config.toml
n_layer = 11
d_model = 64
n_head = 1
n_kv_head = 1
head_dim = 64
d_mlp = 192
vocab_size = 2048
activation = "swiglu"
norm = "rmsnorm"
norm_place = "pre"
norm_eps = 1e-06
positions = "rope"
rope_base = 10000.0
rope_fraction = 1.0
qk_norm = false
attn_scale = 0.125
bias = "none"
tie_embeddings = false
parallel_block = false
init = "normal"
init_std_qkv = 0.078
init_std_o = 0.0
init_std_up = 0.078
init_std_down = 0.0
optimizer = "soap_variant"
lr = 0.00771
lr_mult_up = 0.834
beta1 = 0.95
beta2 = 0.99
lr_head = 0.00965
grad_clip = 0.5
warmup_steps = 200
schedule = "wsd"
decay_fraction = 0.568
decay_shape = "linear"
final_lr_fraction = 0.0
batch_tokens = 32768
seq_len = 512
doc_mask = true
train_tokens = 99990000
steps = 3052
dataset = "wikipedia_en"
Each number is 128 + 32 x the weight over its row's rms, rounded and kept within 0 to 255. Layers, rows and columns count from 0. Numbers have three digits each. The size before them is the row's rms in percent of the matrix's.

# layer 3 MLP down, 64x192, rms 0.238, rows 0-63, columns 0-95
112:177112089090170132159137189098155123144134139139161122164102121114064110156120163135151171175111140109084090118100116083111137149128109140173145135142151144212114133159126167158142122178121192130117150124094124158222146136153062117162162139166095169105043179124142161157119119138116143144
096:091136181092059139146122164145118172092128182123145081097168110137162104112147134125118150161149132121152127118188077141083164120095139178126124141117120129156137120191124120134148142104140092089141082064208111041121113110136096118125173171184151108098105153143142099146068175132121084175
092:110100114211184127138143163121121080124168086126119065166156140128091119172127132157157130112167148131113096163073104134101184110143158143175115124115105155132054143165123091133121128140146113134132130191098139184138098073095116111083157097120128099140184101111106183124065076092118093126
103:103138116093077170152106148168168077103171121134118134182080106206144092080102134092151146061061135138169158044088160140109154122158134124109111150119161106126107110161170110079150089094120073155088139149131163137123114146110105138108147133130137157160105094140044106086131206151142151109
096:158237143098180105144112079204150169148159145120151167140119105162163114154183149092115169127142086104125049126134182125192087190161099117169157158092094105084172163127176118107172125061092139168145150152129146128154154120214132164137154136176109156138127144143122096126111114161171102145
102:163120127106102232076089111188177149133137107159146111157099088151119158163142174148126160133092113117086080107148141181114102135103053107114107132146116117059115188109130082133185107117122111109122155160120140113164176111142113140148130162146104192072141142167150073184187144055101117081
092:145115116104110127116089145148126162119106146097196183119077163116114125071166134104124161168164114153094156141114131163183102093154164127137117126151186163083163103104111159103118101184071113092136133098091214114128104149183093088118109083124147130101177153108100115128157100178168060163
098:152105149172091185144091154141141142128211137117127173091114083152124151123081145184151156121100179127158109185138145110105116130112134152126174174083116120149136131164112129123067144095118084157151105120103139140150123065149160071141139044076148166077116027188172168122169128096124157118
094:060159141111191115079102089165125108100118160148108161104049128100135150122137126124158091094148131137143153125114113180139107128135127134185117135100109154101123119144109114061080146196141107084049155134162086123130146128091110093101165173134145141130105147118157153137122147124118046105
103:094148178169126115068154090172098150189141156132124148101146126127112139080172135172154118156127126130103082074131113059082159118118135171100173111126165125195132151095126075090142117186127107113094130126135105106084050159131086096074133156167123068129122104084054110077114113086065106186
107:158135129109163157111126158148156122059145116073154127129095153130104141188125183153181113155129172163158155129137054170107143147115153124148106117133115143119151057169130134122103105082103140187126096131108104154177124132137140117121089128162126149148107190171122109128108105093107123061
097:117067084118134112134137131093113097141154148111091146126193097136157070035141146155121107104022126106089159135101069135097145141116114166130153122146161141033067099140120099158165073108131109081102089146167107170082164088146130086099171113143137091082125115111125153129109134145144137134
103:117133142154119151114172163090103138096072172102132126141089084103109138125186129093126165153063096187156126132116107149113091116114117141074164102139112174135131113126143094154183117126131139102168103064149151168090080125108116104051133163046136195073170168155181093133091093123099102117
104:118137159128134094126147160129119143109089145148152106155177124087093142165107111111098148133153119159123161152163162202157144099126128117146103148103123047116134170157072091141122151116055115147124103112088211135185130134095076074096073140112107115159151093092096117128076087063123186153
096:096149113131138129139102098099146158116104100092133133122074038188125153167133077130165140103115131155116142133149127137112137116106145041083110187152118120115076107103140089150115185155117118086183169145107136131096080104123089088122141119150108112069139153098104056110106081160140101153
099:100145092118148090186105115083081107129163167096069178149154152145142127126153147105094087111121102105105106131155089107159170090134151143114085154128151114144111085119146118120162119154144206099060069126130087146124057115108144132133118117176126150151126134029122147118089100121135174073
101:085127107090153217077168155103090150127163154070163115137112049135100152114104143119105086162131100144150162113128122096152119080154128101153143149094150106138101160141115161154122103159154107095172137112127141168078100147114144160093105157083092136074089084156151145120179162100158086139
103:179106071110110117146116118161113128094121134219128068124164101115103125101161160146154123175089124152122140113073139139102117056051112211074081100142118182124145138122149136096120068134163137106170121142128105097121135180086024168130142097131138134141052084101147120163138208147105130125
089:151123203118118101112102119133113108125149095163142082137110075146073136130104149107128158170125159125156122094118094149143120128091122163130109164150152048031128099174181107144122183159167126178053083127145105125119159145130168142118076131095138136080131059122153155121171126085081167144
091:136186159142141107149127183158156122147116120180157145133129103084090109184110114060134052114151084117097115152177075118086068168128136088103066090117161150119146135134135148179117149160099143146110115137149100123102067118123173189202105075148169133063146120081092106206138162084159128091
108:152092127121135168099193137134234115172180158116104118092076217222170080158108137140138193123073122162126117078158101186130153133168119123084117122172155153156139131165146220143155144125161154109104133112136109129121079098093081075147154148117122106181115118112102113139171132115103143102
100:167099148078132139086155136076130143085162132152063103130183113108103120155128181156183129208123135160160106118170171097125093186140122126140106101073113126088128112080115178126077144130121110147083147114183171156149169098093156079110095096098116149131150091147150186162110112177099153130
100:092095142082144125148066168085126105049083050087113134172153183086126107169151147066100098125131105159162103138160200159137159139112117128142114075173156115098180103105136110140151197133093067095117089130119160110117166110129133139179134051101146130101098193114137175105145155145188065132
093:088153179120129154099150159119141110100119110128114092080154146041118129128106076168134233082187130121155141163149088109123118164127150079138173152140148105149155147153120117158117146128126141108167163117087094141138104132120131106127218138121106159135153096152122085062136067160120091141
100:173159073134158097112110102133149058124143114090068120158123179165150078085135112104066142112096110089181116137107115123140123113092171079140143124118128102164115116102172137128141133141171124120131128164109134113125131178094144123157179156139076140093091108186091178123113177142109103182
106:135109072132086141187088144084125139090112120121119110170143106105146169080103138145064135059091158103162116116150148076064178085168108104039204154128100163146114054153136152124107156103122137078129119108106124109156140111119134119079099099093146103150137080142165123130100117115188146109
098:126126117105108142059060101119158150137104182135122088162134128081127082084162180130113073144107197130109136081133153087110146096104123090219146099152235110132107127136138140154137134148115108148112184091130088130151158191163109145109133136114066134159140128106155142093184153095124107139
099:091113091156074123163135127086109096172129115119141073178125191115098084097143137108178163158138095129142110146130105148163154098189169134095152135155140121081147131166142166116125080111132080109125156066130137103082167126122092203153157156074114125144108114101147110142126121143175080130
099:129119142188145152104139117086108118186139141133090176142055107105093091080128093108125161083119076182153179150096123186153120161143158146154116149124124087144060123124153095113070151094107144155081187149098182113130110100109134192113144115087145086113136144153132154170141110166130116126
100:138060152139181058137144110133135150101122178153164071138099129130184101109068131132127114137183142111119106072075129112138155096087168177145129142068074168124086079140103130113193147151121123118069120162184134124118144092139077114131094104082104156131139157116151097178173109080143171141
094:102173165115144087079160106145120127193171116142104083158159104158083132186158107105098113138121147156150109127165128135147056141190094116137134144125156085111138117156146093139123101153117135137167160076188143091106135165186084121127187119202146122148128109194098087138126136143120118114
099:182098184092148149103095162186168107190165170124124117167145147125053123115137133093179190154138144143076111054097104069130157131098168176152118139145148149184124158086128127135150090136127031112120115088126127148098126100065111096143098116154142099143074126118143086121113112141137155094
099:146065117115130095179138133091149125079156170101133121142157148151077123153090171189134178102132110148123105111086090060062157145154151126108164149142211196136108120141146135120155156075196135130137118109138138104098102187114079095139205130124120065118151113153162121155129127137117082106
098:133220086127132167113170103156143087099127126123075135103137143153166106099141109149151137140108117143128106092136146149069203115197158117157130163122122099074108123144080126109146116077140116102085100142119137155171177084075106097159120148120117124219137084166135074085154109139142157131
106:099140194146180134132122110104081163121192157085163120163111114124110143101176111065175135132124174140127122129124128155153133136145130174144099126129059114118168147109108136128070141154167105210131114154161090086095126139139150178119089130083177113107142123092140116244135155119145160144
099:158164084086084121036108118091116107147131066091157108139108100136158153135129101092095126188106099122082135099096101140167143085167108199156121144133154093104145143143195114126190184117142082123133147081154115149108108125071124086113093165165139143133176151144177143087147099109037116135
114:123107132102102110140103146114144129160138126187133116060121161170146077169174083146145101119117153172126172128122127153101137162139108133109089108028167135099100130100158144158126110109076126109122117091112062131074091106075109136142130154205145107146081152084111158124150094192167132162
092:121115141134142117139159115121172128193152145100213115160134191122130155129119111134118091156155182135126139043113109131088148137160158143085142108118164100157143122088091126150129105151082147146101064159151120090147126132138131153179147144075170080140071122134158115132197175055098108095
104:188190190147098146127137108163133136109155163100125129076113172189108133096122106145155103118093151143120070102176234121151164086078140096110116121176090085169087102038092106135108056140114150139134160122145129090165145121138196133180072093162117105143120112110157075139116156139147148125
102:092108188177140138147130102136111168110118116121134079155130100130145117145121105137069076091171089194176111192198143143168075151116096091154168101184136175112143126105181105150113146129158130168122143099093114089149196142086134129080129143061125102140123128141164114135150129144181064133
103:155101142138131111131118120194109082117180098075112124136107088100147155102189147129110089076104118211180122153141186134083068160159181152139134158094132113149147111087122010142179121106156109108084175189112097101163150142154109119100093100128157101163139134158140155168085161138124154082
106:133110104191116096081110070101138070092200105208062077128108124104154130117102135174115123126109143149125158123122162129098125126182172121133150148078107107169097100103080124112143122111084132123125101158106113157156121132135122088165156126075124161147140114104117159138133090082137177153
090:103185137127154105134118161145129120118097160116091162159185146095139084152110136128155136140167181128122133156196134137133104154094170093114079090131147121083130113092121136139167106094120150091093106146017113189158140117175103139072161144158179195080105117216163125108122101079131080215
109:125094142193125134183124118121088175144132137099083101087146111103125076073110125192029079130098188116139109092159131145111080135080135129099108182117132157081104123142128124101129160115205159145078106190126112159098171062148082135116115072129158144167161131160128135131156154078045149141
107:147122160121116166158151109103110173132163073135131156141138096145111086140082067125110127123143161108163109144160190217179103167125095089114122108082146141190150130132117132090126104145147132129203198156132117113164126148165138125077158113175130114113149127135118133149060058156092116107
103:125214120166128098142094121094149140133179134164132202154095145126155139098113103086108150121164104151126140158171122175169163145118145128124107133077162123157119127118116137146052069128115126111139153158179123082128089112170096135142074134090192128134148068134123130150162131149189135105
097:120128148091179147107120145118098124125157065092151156112153134141140079129154136087103147102105117114083154179181134139175140090083098171128170109139110100127101128161143103110099123168166096077072125089175099104097167085147189178113133139114132099117131111171186163076136191136152084080
092:164125157138138141114132090165160150120144126127109129126112080131118158147075123168151096102114198079122120090156115132125187085203101111061141121057142143129123098092109143114061148119142070152135137140067111143147115150117175132145098143166102180112131121146188124100187136123165103135
115:163139123152135134116125087160129105132164133179141118112150177165156133139083098133124163086110114061114109179133118173171162157135025117101173119148172143131128121160099166075102102154148109165161170110151101156117172150148121104168139074131109144160193147103127142095141142137143150099
097:190133108115143138119088098117145117119166084080127068109073168144144086108186159128135144133046089134146062121131140097152139177142116120073112099078127122180121166138109077168132137171105085071068144129119151121116096107094132146103116073085108152130153093124015203127119129108131172143
097:120074157142181089113131121122131176093144122142091108125143153085155078135112135085154168083113127143086118162126134159075116072126102105118117140161069089109057141166087101142115154166127151130150161061166070183120128170086127156158081093080041113157154116123150146127131102091132123116
101:153118123122138156155068126147088157165107204093134144099184172139108058113061155147117126058143161154107120178162175073082104120173184088100081143125123144112098072194171154159175110119166111112101199137126133103120146107148097083153128126121125069123166146111126120132150156120166138156
097:143135098167127092106091124120109124069078144096139106144114091111234092132118164095083106097169135108172064114102136090086097154159166145104148160143098167079107128090125164100140125100142133126083165184165087102110121120109111104132091131076085132095128092102100150137128147109106152119
090:140135082103157151090123145166121103107131135119086124089151186138126102089144126117142094182142090138102140136121110087147204101157144174137126197063082150127143115096115125096125066089108162127113115153111161090117131093125109136141116114186097131163070110097134159109113133149138091137
107:140141060123100146146172123087051068076117128085151108168140132145138090135099118143178181144167175146115106103127151165117150085156120128089063154150125100131095123140181097124120193159092145103159134111209158139085115173117085126175126119080114100135172072116148147112106137093161104176
096:134156128185127139136139137191132160101149167102100062111110128174142077111107147150080108087121098150176137088125140165115162131076149118165152144122121181099116136150095168161175120130093178113128151134121137129134130097209151112188149129095064150132171081137102082189131156099148118128
097:214114091151092128147086126096132143161108143129126111128124162105169112073150132108074153070101184179136111109156119116057148106193135140127125075067169133123152139128155033146206145166077127169134151162144135155105131098156127118118151139116077137067165140103156139106190138141148108176
100:079096120089077159136103108180148119153130084157134140110113149123112147132158139208114118164130110079146147139155147114141144145128120132130061145136218091089155085070178136140138237118132095150091098137091132102130102127185137079145143121074168154175118162170095077135084134177130101124
105:109176105190123125117170098173144088129121133148108162108136092096104106144080100146150124068146111146103141097120084117107141113159130172177093164148165103076165130124185101106149119137124111200121162127096142131112118095159134173145150090162181093139146167154093090143120210160116120165
101:131140110140063127106190108073081155142095155122100088060160102170119116143111138139078139137147120120136181139166126107099133114158113115095099070121081109093094154050146149154079134102085140074116102144101166084118116151122128063153138149123194098134206163147103079118129090120108156166
100:076139150113171120098155123094129122116086080067164084127091120153083092156140114100113063136167124144077091126079123122115056131114123104154127091117138132122108121144046141077191104139124138121127144100103141066088105096192071124111188183132100064118123144106152132107139116106107139095
096:068121163084148120136105169116135116113118088145109088117141114116132081113099119108146110142092086158134121132143209134165129107106129150077146144176137144177124057157176177079135128126123132153151114107180136096087133138105109095089108095143128112114148129124078089124110158115117116133
098:144111110094104119138125157139152082146144112117144136122080071128171124152105112073145093099134102138123119134122195134112112077117107098098077159110167068086129129101184076131146132085141077122183126121164163100046131134107097082151063109122131166127100120122087128081105133162091170161
100:154188126126179095144165136168124133120150076144150208104136105132133174125111161122169178155129118096117140191091115151132154059102100152216143170108147153123163138127111125137162139157112116166040144115110171160124154133113105096132099146143153136188120113137130146075141172158166159166